config.yaml
activation: "gelu"
attn_scale: 0.177
steps: 4590
Each number is 200 + 40 x the weight over its row's rms, rounded and kept within 0 to 999. Layers, rows and columns count from 0. The size before them is the row's rms in percent of the matrix's.

# up: layer 5 MLP up, 640x160, rms 0.0662, rows 479-488, columns 0-159
# down: layer 5 MLP down (transposed), 640x160, rms 0.0666, rows 479-488, columns 0-159
up479,094,233,202,184,181,256,250,111,155,215,187,137,239,215,236,186,176,177,224,217,185,158,243,178,266,203,212,194,168,137,167,245,171,194,237,225,186,98,257,163,252,197,232,251,197,209,190,227,186,193,226,163,189,244,211,152,159,132,145,123,208,148,248,188,255,106,252,201,184,237,210,199,199,183,244,201,141,195,200,132,180,173,215,256,195,148,241,200,215,237,259,199,127,151,171,204,237,182,178,164,276,181,229,209,243,201,186,312,261,149,139,178,190,133,144,183,187,194,224,176,172,168,157,215,166,233,217,163,167,163,236,213,190,134,191,224,216,139,200,215,198,168,162,212,220,165,128,216,248,122,203,140,249,186,220,257,164,192,321,193,218
down479,090,281,130,202,188,177,163,190,242,198,176,204,233,213,201,163,253,188,168,242,262,233,167,181,182,132,182,203,204,220,152,102,236,245,250,220,155,159,188,250,187,149,170,241,135,164,132,208,216,232,173,242,188,250,208,253,191,222,236,271,173,182,139,193,210,196,223,156,139,161,234,250,123,210,242,190,284,155,209,235,139,189,219,220,192,205,270,239,196,193,248,174,228,243,236,187,208,204,198,152,138,187,174,146,141,166,205,103,180,223,188,199,220,220,204,238,171,149,179,160,171,142,210,150,207,111,229,177,266,215,206,167,144,145,214,106,201,221,171,198,148,157,204,218,133,212,166,131,223,188,124,250,219,229,199,217,259,169,189,248,117
up480,134,217,182,181,112,242,207,153,232,149,165,170,178,231,273,217,183,150,171,206,177,209,244,234,268,245,192,229,197,169,130,145,161,199,201,210,201,193,211,111,131,225,164,176,256,249,218,248,151,163,164,190,182,146,215,170,205,202,281,292,228,213,231,224,220,193,186,269,233,207,246,123,238,191,150,199,202,237,273,151,131,197,232,249,195,182,278,120,164,136,232,243,195,223,194,183,230,199,151,185,222,165,123,224,246,153,165,200,223,148,262,193,169,211,239,171,212,127,212,162,170,193,238,210,110,196,156,212,258,173,166,221,210,189,293,260,181,183,195,242,221,197,227,202,221,192,200,206,160,135,162,261,231,159,211,219,159,226,282,225,255
down480,155,189,253,187,163,169,197,219,260,194,146,211,223,167,226,193,243,135,142,260,237,220,166,217,273,198,219,144,203,146,208,197,209,191,223,217,221,174,169,178,143,228,159,139,201,227,224,181,247,129,210,147,264,123,243,158,263,188,201,239,158,201,234,174,248,214,304,196,267,255,204,185,213,242,141,177,266,191,236,208,191,176,226,200,233,193,169,200,259,181,209,213,200,161,162,236,239,161,116,169,242,179,178,256,231,187,210,172,247,230,193,231,231,233,244,185,211,192,262,172,295,257,253,241,99,128,185,211,265,164,175,178,160,223,172,290,144,140,213,195,245,123,248,158,136,136,157,171,210,155,200,231,201,179,193,180,243,198,192,225,247
up481,091,268,180,171,214,225,115,192,187,172,205,265,204,266,193,220,249,222,234,275,239,213,262,159,165,223,148,153,169,243,218,221,205,173,207,142,186,227,188,219,205,168,175,191,208,188,206,164,261,114,217,107,195,258,236,194,165,204,223,225,246,117,208,272,159,119,178,191,172,164,181,120,209,216,213,255,221,186,202,191,122,151,182,167,145,305,225,212,203,183,177,174,193,167,193,176,119,208,228,267,233,201,204,212,164,246,198,230,191,214,155,198,249,152,200,146,146,218,159,194,210,234,259,207,162,192,252,243,161,210,221,154,179,216,246,279,218,249,152,123,231,223,134,211,189,240,222,270,202,301,219,265,229,193,169,246,246,210,235,167,165
down481,097,143,199,240,204,257,184,169,229,165,244,191,233,224,166,167,194,192,237,195,169,172,178,251,236,121,219,200,261,247,133,198,168,190,184,157,220,248,238,203,252,248,222,296,279,173,165,235,236,203,268,185,189,212,205,144,202,242,203,211,219,174,258,170,248,179,226,237,171,182,272,293,205,244,208,188,48,167,242,187,241,255,248,242,250,140,171,156,179,161,197,219,223,203,212,217,272,128,204,181,207,187,223,206,192,205,200,225,148,166,168,134,188,253,192,247,207,139,236,273,174,175,139,171,267,149,188,195,229,159,165,223,242,193,181,156,191,203,223,165,177,164,211,210,245,187,193,206,217,147,194,172,114,116,143,150,236,177,171,196,271
up482,101,179,165,136,230,152,180,232,236,266,175,142,217,191,302,211,198,196,212,226,184,169,131,169,147,188,186,185,117,192,256,206,242,215,166,197,201,219,165,183,233,201,217,218,164,168,228,246,81,213,179,149,170,167,176,153,282,146,153,210,137,214,198,252,159,252,223,223,182,221,238,211,249,191,206,131,207,174,264,153,197,172,327,215,236,143,232,239,188,184,163,206,179,155,174,281,186,244,242,184,213,195,155,195,292,216,236,181,123,202,184,202,147,164,179,146,249,184,210,155,194,194,230,147,166,187,256,264,255,193,161,176,239,160,126,240,179,216,225,220,142,197,263,161,188,192,168,216,208,168,211,260,167,216,151,188,249,261,251,226,191
down482,100,129,202,236,136,221,133,211,175,184,195,280,129,228,252,146,264,199,188,179,207,191,256,142,183,155,144,176,274,181,234,193,188,196,262,220,202,173,231,184,256,251,168,241,196,187,155,195,181,237,206,200,138,243,171,270,217,206,213,218,142,232,204,241,223,171,137,246,206,199,229,242,143,183,292,210,142,224,195,167,169,200,187,177,204,161,216,170,266,227,192,293,135,181,200,263,274,221,275,206,161,267,225,193,252,226,194,252,224,221,217,107,230,187,270,184,193,146,206,250,217,199,151,192,238,219,242,197,216,208,185,271,283,189,154,147,206,149,223,149,156,231,183,258,155,216,160,237,186,153,190,255,260,222,176,194,205,217,130,239,243
up483,095,249,136,148,252,166,232,219,173,167,190,164,189,237,241,179,196,235,145,152,214,202,172,228,151,243,194,203,210,204,279,200,192,160,237,220,235,193,269,200,245,180,294,256,210,223,231,224,173,123,168,249,149,211,255,204,212,216,154,241,222,187,230,227,208,207,196,266,124,180,183,239,147,259,144,206,198,235,193,194,238,222,218,133,180,226,124,111,200,216,187,172,217,176,208,107,198,155,176,126,260,249,226,236,195,81,248,218,181,215,199,213,191,160,184,170,201,214,183,188,265,207,254,228,238,213,279,216,223,228,166,140,198,132,228,179,107,172,194,215,157,219,198,242,123,167,109,175,214,246,225,165,243,172,222,161,211,219,278,184,163
down483,104,265,242,167,229,258,236,199,111,172,242,209,218,169,213,212,230,262,200,167,102,202,241,238,149,147,159,216,189,169,135,227,192,193,204,201,221,214,199,104,231,239,191,182,181,170,210,199,238,300,187,128,177,204,208,204,119,237,237,241,170,195,226,201,165,203,206,229,142,166,218,165,170,206,160,191,183,255,182,214,165,211,142,245,155,197,237,215,196,195,195,188,200,193,225,178,286,183,150,205,219,235,191,178,157,221,233,245,174,264,116,240,93,172,303,250,252,264,239,213,168,192,198,215,206,192,159,179,172,173,185,192,272,235,219,216,184,239,284,196,257,224,195,202,210,217,198,180,143,147,240,258,204,217,262,177,179,321,245,187,268
up484,104,226,233,220,186,168,239,236,255,156,225,183,201,183,172,175,196,165,217,221,203,251,160,186,256,224,216,139,206,238,200,131,226,206,189,238,193,135,258,127,200,225,178,204,200,235,155,131,163,213,103,254,135,197,115,210,190,135,180,190,178,174,225,111,178,205,268,189,200,189,155,180,184,237,155,191,172,176,165,264,194,211,189,249,171,215,216,222,210,153,202,232,270,208,151,161,197,235,151,147,206,231,183,136,253,247,207,189,193,257,185,235,143,136,257,204,202,215,108,189,207,187,321,230,121,225,214,201,164,254,219,160,230,156,234,190,167,180,152,187,75,194,217,141,234,198,186,237,213,239,175,174,176,247,143,278,209,158,263,160,197
down484,103,241,165,200,238,118,146,230,147,203,213,168,193,186,190,208,203,131,183,211,173,199,229,201,208,155,236,183,195,189,176,194,173,181,170,186,251,199,205,156,149,192,168,219,185,289,171,229,224,266,188,251,218,195,197,197,208,237,179,169,232,238,190,139,151,318,238,198,203,137,148,186,216,130,288,180,173,245,206,245,181,180,172,138,198,209,242,161,151,160,186,276,226,69,253,151,201,257,230,147,157,248,154,186,191,208,110,123,172,201,256,127,175,201,185,179,180,190,237,224,200,146,220,199,136,231,202,183,143,213,220,163,141,197,216,193,209,122,234,223,176,209,222,261,171,234,166,174,237,268,212,201,199,195,287,193,274,161,236,162,130
up485,109,238,152,176,204,225,214,185,257,240,182,266,179,248,272,261,183,228,205,196,143,213,215,203,223,162,173,225,237,188,218,203,106,170,170,217,176,220,223,176,150,217,209,211,237,277,198,162,206,262,258,176,194,177,221,163,228,202,271,204,237,125,233,194,181,293,213,186,195,253,221,205,156,223,129,201,221,51,240,220,148,181,164,192,233,228,209,158,203,165,200,240,206,286,227,171,263,167,160,166,210,194,211,104,198,231,213,202,216,188,230,167,176,237,133,154,220,179,266,147,233,169,218,205,180,193,182,184,141,180,253,247,213,168,148,259,182,247,179,213,213,192,271,208,165,120,171,213,175,147,217,241,187,161,342,216,155,188,224,166,225
down485,101,168,205,249,211,160,208,228,209,187,108,214,202,153,199,220,202,205,229,224,206,146,182,226,234,151,205,121,153,137,254,122,231,151,189,169,178,181,186,191,232,244,184,242,148,154,187,250,200,196,234,133,171,179,247,230,228,218,154,190,178,155,163,168,224,206,228,244,218,248,190,237,176,253,132,232,255,199,203,200,194,241,232,205,209,198,251,188,213,179,181,184,209,178,142,232,135,177,254,282,196,138,204,163,174,285,195,125,254,159,186,150,136,193,210,232,199,198,183,290,175,263,118,235,201,236,177,189,198,214,140,294,131,269,184,205,126,202,208,113,228,188,149,251,179,201,289,218,227,200,153,134,217,189,234,174,177,231,115,248,164
up486,099,183,217,196,208,240,268,177,221,185,281,260,194,218,203,249,167,218,188,229,115,174,205,122,171,215,264,211,268,159,201,190,238,176,159,239,221,239,171,242,141,224,232,294,239,143,145,196,140,166,214,219,196,261,195,258,229,183,133,153,131,130,220,221,168,266,209,145,234,241,187,188,213,194,217,214,231,234,184,221,199,141,212,164,213,197,230,197,217,222,202,256,186,231,178,170,206,227,216,273,184,211,135,210,194,240,268,153,250,128,228,202,162,242,194,190,188,175,263,210,146,206,182,146,73,204,248,283,185,233,220,243,234,171,191,212,113,204,178,146,171,97,242,270,221,163,241,204,236,200,222,195,208,228,208,268,223,188,178,231,239
down486,109,238,200,187,179,251,218,230,204,164,224,211,205,189,168,232,230,241,174,235,212,223,181,131,228,227,160,191,254,171,225,246,177,177,232,121,110,283,185,236,150,175,172,235,217,187,186,230,181,179,196,194,220,215,241,253,161,207,167,188,101,165,248,248,206,211,159,189,146,238,162,136,241,150,276,129,236,217,89,239,223,206,230,195,254,151,150,223,204,225,214,263,220,165,147,189,235,150,170,171,168,228,216,126,182,174,180,152,259,171,175,247,240,165,231,207,173,291,257,182,174,247,257,239,199,171,210,145,153,267,154,311,168,195,188,217,203,174,255,199,180,182,243,146,199,202,246,259,123,161,207,217,212,166,208,249,129,202,220,178,160
up487,088,124,185,152,197,209,161,162,232,179,174,207,202,157,152,131,213,183,263,183,128,217,171,145,246,170,214,155,151,206,111,192,190,241,190,135,228,240,259,242,227,250,221,134,214,259,193,150,186,246,186,162,248,271,158,212,182,233,172,211,157,192,179,153,103,152,202,204,197,222,188,121,242,212,190,202,185,182,176,267,183,240,229,182,239,217,236,201,231,183,224,224,159,242,170,236,148,233,236,295,181,223,186,292,248,232,193,260,280,222,125,153,164,246,156,203,230,230,159,196,116,215,281,225,196,142,215,219,233,218,178,202,224,224,146,238,205,186,228,221,225,181,218,298,296,185,150,245,176,186,160,195,200,214,229,185,188,158,243,227,222
down487,097,169,180,169,131,220,268,194,172,212,175,156,236,183,227,289,256,257,178,191,164,156,240,131,232,281,224,195,236,225,171,146,152,216,207,185,143,258,135,190,202,244,204,202,177,133,163,220,209,213,188,267,91,208,190,227,177,242,283,143,198,136,229,195,183,244,220,262,266,159,172,189,175,233,226,194,249,172,176,177,177,216,153,211,201,199,103,177,186,267,255,160,180,194,256,158,174,136,203,161,190,181,231,227,247,219,220,177,165,243,271,212,231,191,207,209,168,198,251,171,141,244,181,279,214,244,206,268,172,182,187,212,201,210,238,135,244,168,182,153,247,188,238,273,210,259,257,173,203,200,183,169,172,209,252,224,183,259,182,96,208
up488,095,170,214,145,180,208,232,209,223,191,176,239,190,225,129,153,142,175,206,257,217,126,213,224,261,236,159,225,236,204,145,212,232,146,186,270,198,233,257,233,200,131,231,162,200,159,181,273,211,149,163,156,231,194,102,222,221,250,175,129,179,176,142,229,220,255,207,221,172,170,238,106,185,222,209,216,255,229,198,204,220,204,194,248,181,171,225,155,223,172,196,215,168,235,151,182,173,212,173,235,129,266,193,187,197,213,237,153,210,218,122,262,216,138,203,210,129,225,133,242,188,215,274,155,211,211,186,269,187,133,221,214,144,134,187,246,265,151,231,181,171,244,268,150,161,203,210,122,176,196,192,157,200,248,211,220,95,206,266,250,172
down488,095,245,174,222,240,244,156,205,202,194,178,232,194,208,245,211,189,195,260,180,201,257,215,156,204,181,244,145,155,86,217,249,213,235,195,195,162,230,296,256,231,197,171,241,188,234,256,177,236,233,231,241,221,221,229,213,228,203,155,196,224,225,331,185,196,150,166,97,226,279,228,221,158,208,160,165,161,186,271,230,117,169,192,209,168,208,223,247,256,232,151,138,201,206,177,261,257,185,249,252,226,167,253,263,221,269,207,132,202,216,199,166,279,207,220,179,204,227,183,177,187,197,195,251,108,222,236,105,133,206,201,203,190,264,189,242,179,232,280,138,218,211,212,270,213,164,224,210,165,193,203,241,225,198,200,193,172,193,171,249,212